Part of a small language model's weights.
Architecture: rotary positions, no biases in attention or MLP, untied embeddings.
Training: a variant of Muon for these matrices, 109M tokens, 4833 steps.
Each number is 128 + 24 x the weight over its row's rms, rounded and kept within 0 to 255. Layers, rows and columns count from 0. Numbers have three digits each. The size before them is the row's rms in percent of the matrix's.

# down: layer 12 MLP down (transposed), 512x128, rms 0.086, rows 338-354, columns 0-127
# gate: layer 12 MLP gate, 512x128, rms 0.243, rows 339-354, columns 0-127
# up: layer 12 MLP up, 512x128, rms 0.261, rows 339-354, columns 0-127
down338 107:132109178135143119110108143118120155115118107141127130107139121142182083095125119177107048118165127099115144109170114122123118141168125156143176140128141136127132159142163149145148122145156162109077131127170169126129108057126156152090162109142125108133130127117139128125141105126141126127126166165144107146112137126108135159146151152125111089117177154080150108123109139109133110112147
gate339 101:141111142125123152179117137070156119115138149174124165087141113155111146090152132150116116118112133136118154126163118097102118166150178191126145089133154109081112190111124139137137120137128116075136175086126125133144138103077122156102125109113150132140142145156108138127093111133122141147164130119156143119103154153120091170116124146149127130145132156130148152129097160138139135081142
up339 099:131096124103116185128124105117076162139102103145107113157144124104115126116122126104138112118113112092172150126130115142108119164124140162117160132150145123141126142118161127136198108127101131114101105132125143190107120137167085134096144136163114123122096112182141111164132133108129147130102144143153137112098140139157109120089165113148151120159105099125077138156101080092140163119081
down339 097:143138135132114108154094142135155104122136115109143130123143129069113138151152080149123123175107121126188148182150110105148139085065152146118134102136129155119146161125105085132130173108157101133126133119093108116120135125109131178128123088125127174125114121107133103112178166111161110111119123111105141104152095132166120159146108110151128131109123118143092140127105131157097108170179
gate340 106:121129124142113092142127099155132120187123122124081128107139111142110149157132114180080119143116128146113142136139097154093151136156183156115091117120097149142103134165160122170117137084132143151122110133116158169133140112205131130115163095101146143080113120106141125128141111106119102147140090148143124119163105133144131131126129113164167136160126152144171109116080150164090141140140
up340 109:116166111110112124108135123083174158103126079131137099137148178163100160153123144150153172165125154133132118161120115128108144076131098142114112133127141127131134145108105113169109122147151160151092155117073119137117096146155150131115159130112127114126139098135157165108080132104130109110122134135134124158156098134102117096168183163127100105135099134152110120168158089096138112160139
down340 101:157135176144135186155160111118127109147119102135162099128121170127101125172116143135154191097154112096114116123133116088149082167108109162110131112086137115095116162151106138089138165140132106092150090115116114110126140132118131168127159138098118141099106143144117128130086134094170107066132138151114142116099112106110116102160139138131149119141084125133125112151106104154147124146155
gate341 095:119112116103120186136178125127095131133163091172075124111082157141115088163132113128108128122114122182138162138124130154104132145149151140105128113100092123085126163123106145169165122161108136121133146130149127151135135176182100131109129149111153111159120184119120153172120144086136119122089140089116110139125152155098135091129121138084148152137151112104132116124130099115141139129145
up341 100:134083123137061088150109144100118143154125115143124102186120182147141169137115124116124144110148138189133099152102098096090118130082121142118173112116113124131116143157124127118132125144097163112138147116090106110208120135124100102173143139134136120131163117146153109129126123137141139130126121137117135152115151145111107156106139119173127131107177138116115110129131123094177176120159
down341 101:119128150096126097109086108094147122116160110144141154101109159120082142119128134094147156070156146110144140178116129118097097108165094122094116128145121129139153126091093108105132137144168130139164135145131121103112137148128162118137123113113104186093111123129119097121166126152130121133135156120160124173146124124100166101129187133141129156139103115096145131094132169165190128109102
gate342 095:123151137057111135108120152161131114089164130143157137100081106134132099126122170112112128149096134178103150138100131164132109127069104105128107143149136109134102108143134172111135135117112172096163149139135130126114095120117140094158133118087105177120159156117115077110113130122170098130159108144144113115122090118137106124115173108163156134158110129164101105124136106172131117121113
up342 100:089150117104109129119117117131150124132110142063130136094148145139116117146126151135102170133141086123118144158141137101121096129110172089116049101101124144127129177124144137122129126183118121125119114138131158171087118096135096110140098135098185093159082130163160149147132147114127090146119159179102119150103140131122106121146113152153101116147133110092134142098130121128137087122115
down342 100:142152138136135072106159127118134102113148047138118147146123129158105093092140130116117114141106139107213151118107145142126098122114136146087165124131141084106080113105112095137155144136132162075146132127100143155138120148086109151126102142127135154142121133150134102123135141152151090125112133142179142128082103139082122165141145147147080147146104098125128110121128132126133126133095
gate343 102:148132151136122112132114182136111085082100121113121132128105132187142126160154150134143126146112145125123100119107106164132131148144157167147145133138121162144149117175157138142137160166091161098078132165165105100195143137143143130107097145113119133153113153157136136081144142121121142124110075183117149107104152088115078122123112161150149118132124140106102110131110105140131144100125
up343 111:172147135127119099131144108085135109131112126129146122160169138090111168173152131125130129120095112119128167118091088120122177094179145115140126122125100143178119145132047136106094124176124152158090120130132145123127138088112125127131124136115113163134103122147086104113091188155152122119138102129120131117151132159112128123147103111087133149136120147118120146128150127137115165137064
down343 104:098143101117126130116111131097140137154097122099124102195134079152088136149144172100128136127156107144100162137142127064139120082157093078132147150153161122107145148142103118115133128117146130162128090110099140117070153131130082095146120110138142123099147121121110114100134153096164095091128172140134122152141156102143144146113091110131101153157159159118129113138149142100121125155128
gate344 101:158124125174099162105082129094124147136119084142146140096095118133149095168128118127169141123129116166129132130087139081118122180108119150150118075116108122108119146150146178121091151151120111132139165149124089119149133148153167133152115118150101170124138126115119180111103079133120103096156131125156127152104120147157138130160144121135120092081141113150114137142120179112131100125162
up344 098:150110096115111099097089126111122145117194121123120151148079121126119108107163094101131084107160110120164121131106123122152100124140140114090138101097172146109119127145106122132123104151136120149100094129149140137139083142101087177134140123133119132148148138114154132124162165104134124129115200092088114111102111163125149126120155098110141133108064114077113151139121110086118110119119
down344 101:178134117127109140132088108111164103150118118159082074137116170170135135112123142130157116140119141151160150161151127132068135114144119122120128127106131135109138141138136102163156101158134180169062117126169129101122129104121131105138133129115128140128130153116130156154186146140109073093157113142149142115142168137101162139122155135113158112095105127111073116104126136149176130134137
gate345 102:121167165166147180165148099120131097155103107111106094120101139086137111097099131135151109153122123101128141136118185152148180123101137137101125091131150098109131069125147144163152140154147131115167128078156144120142169130148141144121170113080122088113102112131124134163107137128127141124152144105154085108139112109113124120158133100096129140105166111161134132110148108119148127087148
up345 102:168124139160106163104146128152120145113147129149146135126100168129130087125114078122119167122151087159151096108144106091142169157150145116111156131099130106101123122141140137066082138162137135141170147086154129087121136117100087154149143192150128105113162102133141105127151137158132129105122145095160128169146137118100137106139158137125153129099129096117134132113071109120145106142105
down345 098:101113129156121124126130133106137157140128131120116096143075170158103106140120105117145142115101102135135109102100078121107145112120110148145111149116142127119125166081125161109095141060129103160149154124171137094163114137103127093105134127130139102115108141127114140186169100158136138172178162104122169143137122136157117084150127087127159119139126105170131134164072116133130143138124
gate346 102:119151132078110172100148159135133139105120115122126126092120076132129134133130117134160152140138112165136118165156164112111137150095123166104142135180082106108106128110108127107135063138135119130120135154110097148151152142142143175095146101088125138175166158138134163111178102125165094138156113157132153085116134126120125164173087122127100133159158114146128123134102147118143147110143
up346 090:131131157141136093140145175156151113144099146101175131149128156106163127087102131148160126146169142141121117152148108129164137140128127104119167085159091157154126120092163133180081114111095119094124130148147115146157149159157139144105143141136181122113137131144163093135121124113129132146158131069138140148139111119144189137114129108153107145135154190115143159146110143142152131098112
down346 092:114140149170166106131105078102104149139137123143129134103150141147144082138096127146147121129158112151157127149140117107125103157115109142179137138119141164105130121097173120141107100137105091096122149136168102135086109115112179108135115167122141177142156137168145097142116107182095144148122125100160137088104088120158143112101174116155130109131139145143164143135129131123084165139154
gate347 104:149112101190144165142090157141112098141105173143127097152090128161101145084145111113098143164122137106176119169083128132157121122126097127118121119158153133125121138096151098092121129160136137163125112133147149165123090133143096143127120155164131154183103108134150086136157106096096133123119109134180132123148115118127095127135117147108162140153116097089117176129113127138123096108148
up347 108:103132150087085132145162139103123115145082058134159118143106124104128191159156116115128119066123102113135138164125134093150090159136127090103113151135171167097137124128092118113105144151118112110132142131147121098162157147120139094143113129154142111112151114161085134148148135127121080136143068135111121124153124148155118123115149106129133123125125105122142098114189129120126167115155
down347 109:133140124103114105140124150052043176124116126133114077117117128163130100134135107102116098127123146102157135162136138139164149127127132123127095124141139141088151114108135071111133141144111143152113115172150153126121118128141111102154143097141118151162143110154143135149129151128111133135107102132139140159099104076135139099129113168147175081089159143116100099155133114157165136158141
gate348 098:158144147126115126170166132116127120100131139156113082105101114167147106108151120111128151103180142114125155174111096117082145134127131198131115140118132135104108146177122113134127179160114117158135157158138123149138108149108127112152102142117148112121166128148133119117168128130133113118111124076118148120081129106142075173163109093100126154134127131126154153158145134177131079099119
up348 097:106122128143173135148145140119087113129104180145122138104083156132155129109165142128126121146114144099097089114124125123125116158147132113144172109102144114111063128110097176166107122105127100154170150128134135131165130094127119155124106087153102124134120122132180113140145114174078119115172201111120129095135143099128130140138127115096112156165111149144090141149147097131121124104116
down348 100:093135114155151111160103166163115132113125101116086153136125087102135113146141121135112173135136124127150113137171104094123163127089134124130140148088161153136107155176132147162127145089171148142132105179140147132099129141140153137069123148149144119122153096144145167115160147117120130125163097130097108116075085118125117116089122092142121124119127118169086184147121145144109130106110
gate349 099:121139082145122115108166111121095146133126103131112176147103114117090167153141130139172161128114133076170138157160134108158099117130133099141094129103099168142162099141122131100079121134117163150160103098153097119177123130134111163191157110133119131103128134128130142091133138131109086123088099143103113096166123170129124144152117097099089131155166144144118131115146113143115132120119
up349 098:130092125140114129137145166125131088157124111149170127127107129108133130141108101087146154149142124121131170170103134163103140131105104129124130149145167148130097138145157100125133073139117147133105159135122063149134141115151087113113104083142113173133086095178145134118121153113157138099142127163125093142176156150122126118102174134178134164111129152148173131116126077133113146115115
down349 097:078123116115122133114113145094098123146130137099145150140089146159107163126135128044099157145153142080085084110153145130127102142138112161094097126137134155138136130140128134076126110097121106138122099120078128096113095137129132088128157106145115128132141141134154145108164117146153162135083167124186142124172118146075140156092101132160137138130117130138116124141113125107129106109159
gate350 100:139116169117140149137115122140134145117110155128062158145125065117125143137107154107114150128138141066137128150110105152156148076140113130115160130131126101113074148091164153130111124127125123130141085114116089161060127128144103124122097123130134140126152187115115121132125128141131107110095156129120095111070103118135156151170110130129097142156123150103127104122126065156141145111139
up350 108:139112171103116160127089119138096115108146163126172163112119101130129080132124124129132170109155149120095105141132109111168100088132095093143140116157116131142112136096151135105153150126091094127152099140162159132128142142149150138125102078138088098092127184199105115136123104149151128140131107143112139126098100128147122144138120116131104128174104172104122108107135067111151143129142
down350 107:133125133136148108108163138130131112136141141100121133113105144176160140123133139125090134140108145176141173068100102134130079105127128187121139135148171170126112174145084101121128114161116167152119154083148129081139126127133170105140137110128118138145173135140111113147128139138168131079137129127120128115070097110130185138127120103146142112126133103136116137073169126134107132105155
gate351 101:090156145167097146129119125116129107176154106197143112179143153153125113137117142113119118095080114137122132106132161111120143135120141139127134165108106119094110123086131166127119088147171132155141126134114093099141121097108083144112112136102130109138125125146153160126119096168133079117113099139142093165087132132071103092122151086140101161124121101140146118120177100131143127113106
up351 102:147078132113153109138121132119135131135090165087126156135113128142180140111098136123099119119123147150106097123114121139109088166104125126125146060127145104107117153130106091126127151157106110113130154140110126131174068120160164082101150104129110169109124105106102073111116135081125129161144105150103129109128100190123114119121152103139146097102088124143157117168131120134140109145159
down351 104:083148113156149156153139148117099140120142126100134146123127130085133118093104107164120123153174137137131101118143110118109122117092125114130094145127133149116136127161157129136119125164104101175168142162159172164091132162144143127135148116149093079121087161115136115090110158114071173130105119164130119099087115168140156150078139117123153099150090148102121122157133130093133139106154
gate352 096:121129123132102113138145117124129136143141128118073115110133087100124145114130131116080140107164163121103119107077101112104159117152174150161106121153097120172111143127149161148148135129112119107169145112124126124171083163138123116119065124119128103147178174141174142093152089122181126112144158115130126157096120120132104117108140123108092077121126165175129118119142126138129119159152
up352 106:099127122107173097092123131152137094154148099088159083142160139138125163110113135151127134157164171093187142093125142125151111144115148125156130103134122092143134130130126124114155143104101132143164146096168193111139135137136131113134146159118111123105147107144103104123103152120128137136116088153125110125132149102100120143155056132153091111156114168156157150070117117109149102119134
down352 103:120143124128118101116119134127130122132160129192126189098138133119132159130134156097186087130136136116155139133089124132142142118127144111104159171092170102152130170140126127094110116144150131164096125118107128127127096096125114074126117152128122113166140098091137074119126121087116135119091162126092097105156141143143141177179110128143110130111117160132125157143098109088144085110148
gate353 094:139138153086160119113109152091110149130160128121155148139150133162106112139084135099111107144141145122096126143169082106119121123088089124139155152094122084133152153136093130153105070157142136141142119120148104142101149103159103091149121103116080114108159175101130098166118165154093149124119126119126159110139106148115101136103127134155134120134128111109136101152140178123095150092074
up353 093:083117175165106149063136119153139138143121158103120121126161165115097140095171144138139122166116104117180118163160110131107119135125214139117156155135133132152136134096117103161109127152140154116072133109149122142118116140095152144092137170149112138132119114091118117109100126142153109112106132143167092112125163116160125141137126139114153120130116109097164167142146131096123141154151
down353 092:113142108122112122104167112152144141132130098144151128112144133111159174128186133167168100153139142159158129106105166095126094121173159152104104167098124147137109084167158105143145173129135098124126142134139142142147116092132150110156128137155113110151111165087115153101114125117133162137115106112121126145130141121136134182101117148115107142104135093197120174127096135122134099172099
gate354 094:145117105126118137145058150146117123179159079156142127092165121106106155105134095107134178107133100158091092133130111162128153161098151122128117122107106125103110121112131126171078168139136169147115114145122157154143138146104137144121160149113123109145138144109121155139125115101154095115156165112160163101069115120113116110135160142119122122147130141092139060100134111137155134114129
up354 097:140123129100153127151125152104172088129078132129124159140144153175098079138094144137144110116123104105107129098116092120123094115177113128166098148123118126169100112146086171159119076148089127161096141139132146120125134137117085154141130163108106168144139120139083159111126124124115150098115163109133118125142109148157102129076140110143106104112109106124114133089107166121116147090094
down354 101:107133173127133104150147103116122148130175151164114176145100117166172156111161140139132150123153131130194142107138147144123095102152159111106130121148126153144149100133142117118122128107067136127089119154136113140115140149117135153104120156156117128095144177147209147157150138146127137099125143111128108113075132157097144103126118114128153109142113109130108163132169156102106156096107